config = dict(
    n_layer=12,
    d_model=160,
    n_head=2,
    n_kv_head=2,
    head_dim=64,
    d_mlp=640,
    vocab_size=7694,
    activation='gelu',
    norm='layernorm',
    norm_place='pre',
    norm_eps=1e-06,
    positions='rope',
    rope_base=100000.0,
    rope_fraction=0.25,
    qk_norm=False,
    attn_scale=0.125,
    bias='all',
    tie_embeddings=False,
    parallel_block=True,
    init='trunc',
    init_std_qkv=0.0261,
    init_std_o=0.00533,
    init_std_up=0.0261,
    init_std_down=0.00533,
    optimizer='adamw',
    lr=0.00204,
    beta1=0.9,
    beta2=0.95,
    weight_decay=0.027,
    lr_head=0.00833,
    grad_clip=1.0,
    warmup_steps=476,
    schedule='wsd',
    decay_fraction=0.655,
    decay_shape='linear',
    final_lr_fraction=0.0,
    batch_tokens=16384,
    seq_len=1024,
    doc_mask=False,
    z_loss=0.0001,
    train_tokens=157600000,
    steps=9620,
    dataset='wikipedia_en',
)
Each number is 500 + 50 x the weight over its row's rms, rounded and kept within 0 to 999. Layers, rows and columns count from 0. Numbers have three digits each. The size before them is the row's rms in percent of the matrix's.

# layer 4 MLP down (transposed), 640x160, rms 0.0353, rows 296-316, columns 0-159
015:530518486460442528516473431421472565537500422544480432477584476495512521497627410454546567466493489531566553608548410509502595528547549509500547433577546503511458435443526449512596424510513504358577549548454478504483515479441526468481425495464530447468631456460495496494464556604424521494633609502547509514525605562470555518590536456505533545541493459504468418543429538462517418515527468517574531492483464483440431496514512529493490465462487449485538512538524544479419497525440490
013:505529523600537498465486636417506582517504423536464511516432534478549436579588532503516518422497439429540501507448419438511498383435476515480532421552490454491518377450548495550582531444499466467488566563491510523498568420617516467479473546450530499475526509385601445527416543578533494506552561503490555481489442455486545521540430517493536448486526488565531465472576632535515425470556496475518466520555435553524502487425500474545526435510418465472498459563475575465492425492419508
230:479492400483475543539438518448607458492389554485467477619484470482545513478504560527496459429479568463561504444532333433240579520500530494562512526529519535541522503512549482501398561496565490518581519435475489502501477512496465440503456533465463508529470552487476449515476567563462514565501557526458531422501447571555446539489525470496580488511508435504513466509484449530516518501595493482506498578392524530474490460434483517470475495462558553522558474486507573527503596420460510
015:611557552528534547416511584502599493485602456555492542539571525517528533572549439542501515435522509445602493548623461558605518468546519560502585598511486505465460475484521436514554521499462541402507630528550499498491540476485491448588454576473517439589493457427593585512473467522461509574569546476469541499530542524582537503536468540464565533525544470475529453474474554536517517518555516448597525530542465606498508516457514496464523417494500421497510489524586600484538466399505520
164:480513450459456492445578483588580569481465481459493471483537461524573545541500519474519491415508482511509568565517411542690548508530557505547510491468563522470497506499567428505440520484518624520556540474480455491510436558457617487455505525515449400483494405615502418390418611530463521475462465511396467486452513478559490499507525436476519497534555437503547480456461474524502548412446602522544426449586522415500498520593493514536552581468501421494500463486551515533456500534514520
022:441462422442459439566508429594393469485465592494408446489484465466508491405538570447537536578479501544483511496496531454403454560453535360555479367522511481522490520529520516522503409432528508481477477507437495437488513466467449477483532466551450548484451581507403476526577558539534554458531515478551527498414526471491476460482516495501426472464431497532462566514430583511526515522458358480438461470475512509545502538578543547549443555446528638476514529545414404485464576532468471
015:529545515340445500536483498440528588512440566474470485512540471425545507493534496398567596510499498530471491467537535409501494541511543379520503429521557522547392443409535504481529398550547456447522438427445435521487523571460597541488477529502528533417585487515483510527512515547501528512610547500549437503423510615426514542524591478526541417566421500530473554578455578468530488503440483409504526493452398480489508503523499466408445526485446468490531534541483485494427592477488523
016:417540579517478513491507511581457431479439533494525535437353511483472512519436523492452498495484437461460455458431463447488430409453410508469496507491451506484507540486450483472584562515439455499434533521409539586489501438564421479537544534446494529520393542388569470513415539465481429477487488476410509501382460447541429395478451535427515475490459465476501445433554524549467542437470469479389420480576478450557518507468477447553533466479435451530445422431437498460470446407449518
189:449510454527488428461553479461502438545433511473507563460519445478562456520477478515451489435516368471557463571499455506779532492504616399576459491456524547566569560516476456509448514551444548473454473473486486477474528521504519483481500443499503495502467407587565479569549539482371481524470460529533533593488482557572447508462551468509482444507488495527452572415600477511488532482558488536487434530484494413509465537517432511545539528492524468512539518464617519517449473501529504
110:499521599479457579547495570539467461560583418538523489486518478504514465495486508523470476485394498476488490547488440506676580481534509585539500527489530536518415470490465448524438509525494505512450512512506530580558493456407583465476476558420548506427499444502508552502522476449374510509458535557407552546463466516509562541473472546438466456477523457486487449421488468536577429467437558496463515586502470445490529385445503483532567494537472328520448452426605564541545416436519533
014:588552506432499467593509507483476518455486574537541530533517533545468460416512517583577544540454563538467481490508507590562550541498450383500474482578541589531454522435428462407439430525550472397534500520549493525441503510379528438491485474474559542448485516425476498501506506449419538421575654441562479456476471512567488540426543451594496500508428561522520497451430543548559594559461488446415549525470446536507518501592495531497472511488453521506517532477462359484444556509510486
149:445423371486511483473538499500658549447473580475467524586456411467553499459463573515485465441497525487529488508534395556496577508471513428536482437531505526461501536515538430490403605512507556496615457439530516510573449533495488464480502489470498524492503484539511539454495552538389489506561567371545471528440500549560502592543540487446532436520452443522419555454498472460453501492547516530588498550607450415513574462548581550488554506460499467558544453501532540607435428464523502
203:490464476506504517505553446471467447539458568418551523471531500508522571458424555504469369403517543442450480452574471529427582431562658479515595493468417521593506526399532518466506532465600526440490459506523516531511540477436457487484532462474578462486419458542519504480568497552489457483455566505522533568505473453567480439449571558513462490528496546442409525490523527444402537541539491454580538494471429452566417498547552604472482539432490402561543486425508526505521437520571576
186:494433392470463498456545440568598555468473536487460481579509502500478484587515390506513510493489509562478558562512544590535606573538457467500545556530518499517514482595427411581492533462563540461583494512475524596491505485353527495492480536525432503473539450601459492417402571389514536458477468441470483430536485454603489587537547492489536429426447558532478445475499526506499527509550476549508470538425535430474552507499417545560517513444536528501458367478473555512567471472529513
015:457494623398514517502512522618538500500431505510496502503492455514510565528472466504552544546580473551484564559597556515483563575570610412544488480489527521537498500591529547537460523517390475406442525542461483506575547410473441492518464560534543561494472498529518546492485554461491457581586569498457540585467499601513558533477565564459474488588533453502490550545440595497507597582473494503464460563563506604529513572543614533520558533486534530529526473468467543476493490397418526
196:471476357484427446560544507507463509561531541466520578459445444435509480476435550476472568486541491525529531586504492501504508454514594456539572479499536525543470493517501501520492554552560532409519510491567638461572568493452521472441510524452495531504582439543482453520518613459403487557542527464569605543457498517517531434446538507454473455494418413554413504439562492454500480546528413486485524581440436396474497460543496576512560492536549465532467374528620549546442463446554464
014:528442470500482528526524572603550569524535498491522518539506574533538489515503433496498574558462464563497505471554606504503520499593523476570533486519471495596487528591480590462557514539503529494495480604525468491578401554498355551551510488548562533493468486558537534440430536467561533503574532590497507447524469556438507543403548419440474462555478576477521560475506531481554530546514523388475521468525580523438575537546544412487628490462497478521604570611531519460527564415487524
117:494503498480427600508512571654595518589549444497514498440560511485523559516492520484458475558470465485531468530501433451459583496476506506495503505426528538560410380524497538573522531500539454513478547518585569567583522445383559491423514600389516488502526405470466507526499517473397488511479515510414566387505469482525541558464493522454473501547530530519517487435532452538475476452455462474439541638475542456533510439487479468558561472553480366526456398453556533526508460461521496
014:485459398556538511505488506525553455498491558469480430577530470504583508503391503496500524469407487475531494470450561524497348466573490568444508508476453439549507600460521526478464588438541528545459444468535463433448466541598516498501514412547474479485442519542415425394522503403575486455436400553553493413587476399501509535462494569486514502461447490494505498478600409422469400454499543496516513436460573392493492507504454516549535507530545483452426523512587489529541514513581467
015:531527523535459412541520509553563534554537476547594543545466553550473523482537630501511456608503567529552559553446481495519504556530542505618534522533499483543554595558546512521470550531551558485490460492524535543507524471542438515544534465565491484587481573544495490476491555528468553510464494561561563513511432506516563525499559517568426555499531622528524589513555542462566519488497464565486522502569561562563508553583592580551552606580600629497569515490479516602547585499535533
157:439526717485455520524503577478506466560519475509448496508469523542498468492468578595531460493474504512521510479501479561744431486528535552523495489436575529472505460474528445497418486557504488472470558490589540505461484591454505482523516485475491534458456386584476488451415447433367479451418484460508525527534515497540524489460521546476455473507509398515448505468498510497545483437521572486455521460587500483437516479474530504524499513565468432493414528416585522585446530497472493
# layer 4 MLP up, 640x160, rms 0.0615, rows 297-316, columns 0-159
037:533510466513464423391511466472445363545493600525469482305478540541499495579563457500499503465519436554466496476398504499438469507460456550450503505603449477408564525409366504554484496538540470469583462463493546527494441482514506534497506533489418560417542556355460445538507496498520502491514546486524508481569484494478486444505453393518496493607472458548469555417468545480502504483531489538476498495461571445500459519452565536493469388493467517504504547426398532497546511509424513
262:481558362512523472418546515560432428501557438581456379441461503535482489557474562480465564519439500457483542488512620515463528534511479477498463502446566476452554484564431469461563465613398512479524433630541478494431570536475543540600517442486407543502551496511506504496549467467386523503455413478550506507545492516405505548529462495551589576443489455570516459533609513481537521405470515535454458529497495523583406483563472410540555517461518547502438478480495456476465496522498496
044:513520441524511353475490495511484552372467585527444474575515486597536465550517480486512548497563436560499561446620511510435456423389506526411506511549453491528567507448506497501399496486521465462483492502504577474447491469530496256496505484500455546420510545484471464512490491514500538499466582512554471470524488485481521450551498487539514517556441502601526595492485462482525534482544492494496502467438588483507470534526592555428442387558456535483633555496495537478551493501511520
179:528490426542490479504477437533462487462535546469491450449476429495451486520473490474418599515536487457584362439484520437454502477499488515470512490512498375503552454498462560477506491486504415492485505486433521491461577485521403451618429514454541568509467617521553567556633436517531517502482473455527533497511454493539617600489460570455407525446505544430461511634511521472580482516527373537478522544560409593524498488450573421515411506451510570510538546454516506499534530504507482
055:482488572469461585513496529424515438500542463487492518384490451464497498498457556505483435475442528485421507544375491517641523541595467480549423476400610516557472521525472495503548514570488563496555495553473525524545480531459553540516475545486492409432447430584506505473484498454501454528562473509404534526515494586487465537444487566492513472342543461473407525500518535502451440459485511465508481539596423466451528483501457478546547599477533431504448486608631609510532549473455487
033:508453523517523520551485512451523353416462492471534526496545547528510416514466537523520514380442471422531550531622491486483498448547504432479569520531549467416487528513424434467465463418466493470498533538465548434480564520443471552477535489486519378553412503642513510473533535520486453498549687445484511494552515558501517548488543542479567521457529483528542442483510565400475437502517503504590492549573403540524524479534411464415479562461497441484429450492472536478442484509399554
030:517569482519475458577520507470503562468509531524490466287440446354566517513520547515477487536518445482492514515585493505471518490451476530481638406504477516499500492465431526527411535416539483481575494547529432531517554435551555647502515495519453506386521502422475468512497479540542539484478607536565497512565480495545558526446435563530483497452465470431495474483519416488558492473495508541488439488511611501509488477476519524402471564525483503486562496564416451448606420512416490
163:468492387464457532529462476521483514479510492475470425516564479523470559492625562562433503554459549556550457446526501444521424543457468527423508593538459525465416533471544554436490431453451602539581476419572560578516501404518539472463396490415564510507559556512521531518528467501460541506494543501475559481495556470373556550567484557540438520569476568494529489616482497473552451440452469603490585520497564587450562409436527462448489510474425562455521538443501465522520476454448468
112:520512454486537478426491422641505527481525611523535440558515524489470537552536529533542562530606427468525532458504556465344438480395528498406527497572467429496547533454539509487483497450513463497502508496494446455457523472595464521500521484476504557499531576482495513517493474572537487476464553482605440457515570478490527552568498431578555537538475592588552466515482573457487545460560479609476533479448576542592483518496508510505427461562408633523500633433515499477518475552530541
035:531501533479501513537478512467513542471552562503549507479553493640545428484469526530480474488481610445486619521507519514479519439607524469457514496500603535547493526519522478453483465475462491465427516559490401484491606488497493551513560485469530440601448487507505532433549509536489517430534595515518499486298522530530542579460502585502504503479463444506529361433491643414566528525593534513489519515530549512528539508483538363541472478528500504527394488488588475489584504531493483
192:506554354455534508479494521497460489511461432486485460462496498477506544566542519505488493481562481483465496481487590468480469461589540565470537550396506526434521491476443493377545474566519472554490470570452485496449591508457465526543455480495444535456557574476492517588515417475484611543470494512488584479541558495403570552525466453507505553395530544443562391568571496495466528398541480559470508548575511592564476473454425375534409559457544584465402500541499471460511603482523486
232:484607362486460455387500514522505466490555461466463467493556505456522557484480550598488499559552551527429483537469612470501454507581357560497511573507502499505438449534484487448545428497497459552556434555491471526478522525440536517459534478534447462490444455454540537524362492554510565469457529431489526537533511580505468490589539514494488556478490501554582490455590474467547468407479451531483512457459506642475443440516426461470413475451449588487518531514512545481389522596426543
226:482553376601461476468503431502482526506502509488482549468573440514499482457458493460450503505542423459525444405500472442526465542434535469479519499547500459497541505521502548469436390476511468519467579507457535444543593475516431548543517474555653528531463603512560515566612462579526454508515449530607543492482493421441528510458551561567372498493463551416458536567544589526524458490482482544442463455557457571434399510425550548514464449484439516617505587503511491488482476566532516
038:511587511496516442532470498488559467645556541452469509666497456621541545534464559524506497464492584526519564502351504500525467479442487493472461464465447523495572485506487515486461511495506486523494482501485328465510616481514550532524544517511445421383422483473522538479480493496513518545491634520540485479432409469507523544478510478578513502408460499596494465515516492458474469529567514520522489530535524503484510549554488483528504616535488490489490481689396486477542505492444512
184:487546430499584535561562432526511500503443447428502404532540553513509514485516572586485448528457512402504546506512561487493488559432498566442450569495407545526517583566494508384529473468427570548505551496438472577426462412512538499428486429475505481507518576468584523541487486507496546509336510479433464433505539469500541526547516525553550529547502603455549473490579508436474567394515458521531534484451514574531502517435542380488494505449440563437498588548476456475560581538454557
031:520502509518539439509438489475541492515499442498482493463519476343536664522513478519474480450457468434565561516354503448510518433470517475454455515490415493471478464523548533485416518454496481519567575553494475502488558484497508457496593500465455428287465467440498532506437513519478457459487518529460499493571418510495535541456430397512497463495519493408501507537480489436440422485697515554439479508533480529544494485453483493537515601485457492488481439476565556500421484528451490
111:564504460484558446495491429537441463533505598550523439479503532543462448500511516574556563499590486519479571439496572463397404528498511521443497511569404453471521553457488471450525479488490509502520492521447513401406417486646494510534494437517514530510499618507510495494517467539543446483429547500679424454474568498447500533549514474568551560491485540553551508468474598473547525477510514565523514449444530532560472489451586488492425504570426615561516635570535477490516474536509540
032:513511492558514574523560488485466571484435404501506513435435516350496512431521448495563546559477457585485500495452503462526525527470517509569533523510642457675406481568539515503402515589521539555519524464498461519530513513472504433484433532533504537436580493509524484518475519454500469554527390490458510530664605444514469504511480488459518515511659535443508550516497502559468517499495518495463514487422413534456481489487538480437569450453507529500492472461581421512430467483594475
031:485497539490463496483472545512500423642578504514441495426496530441475500474481497492498463531483532504515546511401506529617516502646526526519598480515616493475537472497541494484731509541484498524436522525487426542481497541517505497462463445497422556459513505462478488498486495508484535526465387510443493520659558512483469535493470449509429477619504486466452529493448537508525505451547525493495494481557538481523507592496537674602483593469509490503557523442521556534471499480530437
119:532486459466564505452565377576454546493545576522559447531519522527464583547572502515543580547579449487525483544509551433348492492472534530455531501597515438512394556418450501435512441435507492532527460465476518498496577436571512525501513460475485479504569585473535533573572504584576427460488516522527439443492487499468551583545465452598485577524473607494560489485459463447537533501485444564509519524450605548578484530495528482495459508486432630570536547527472505423493440484566563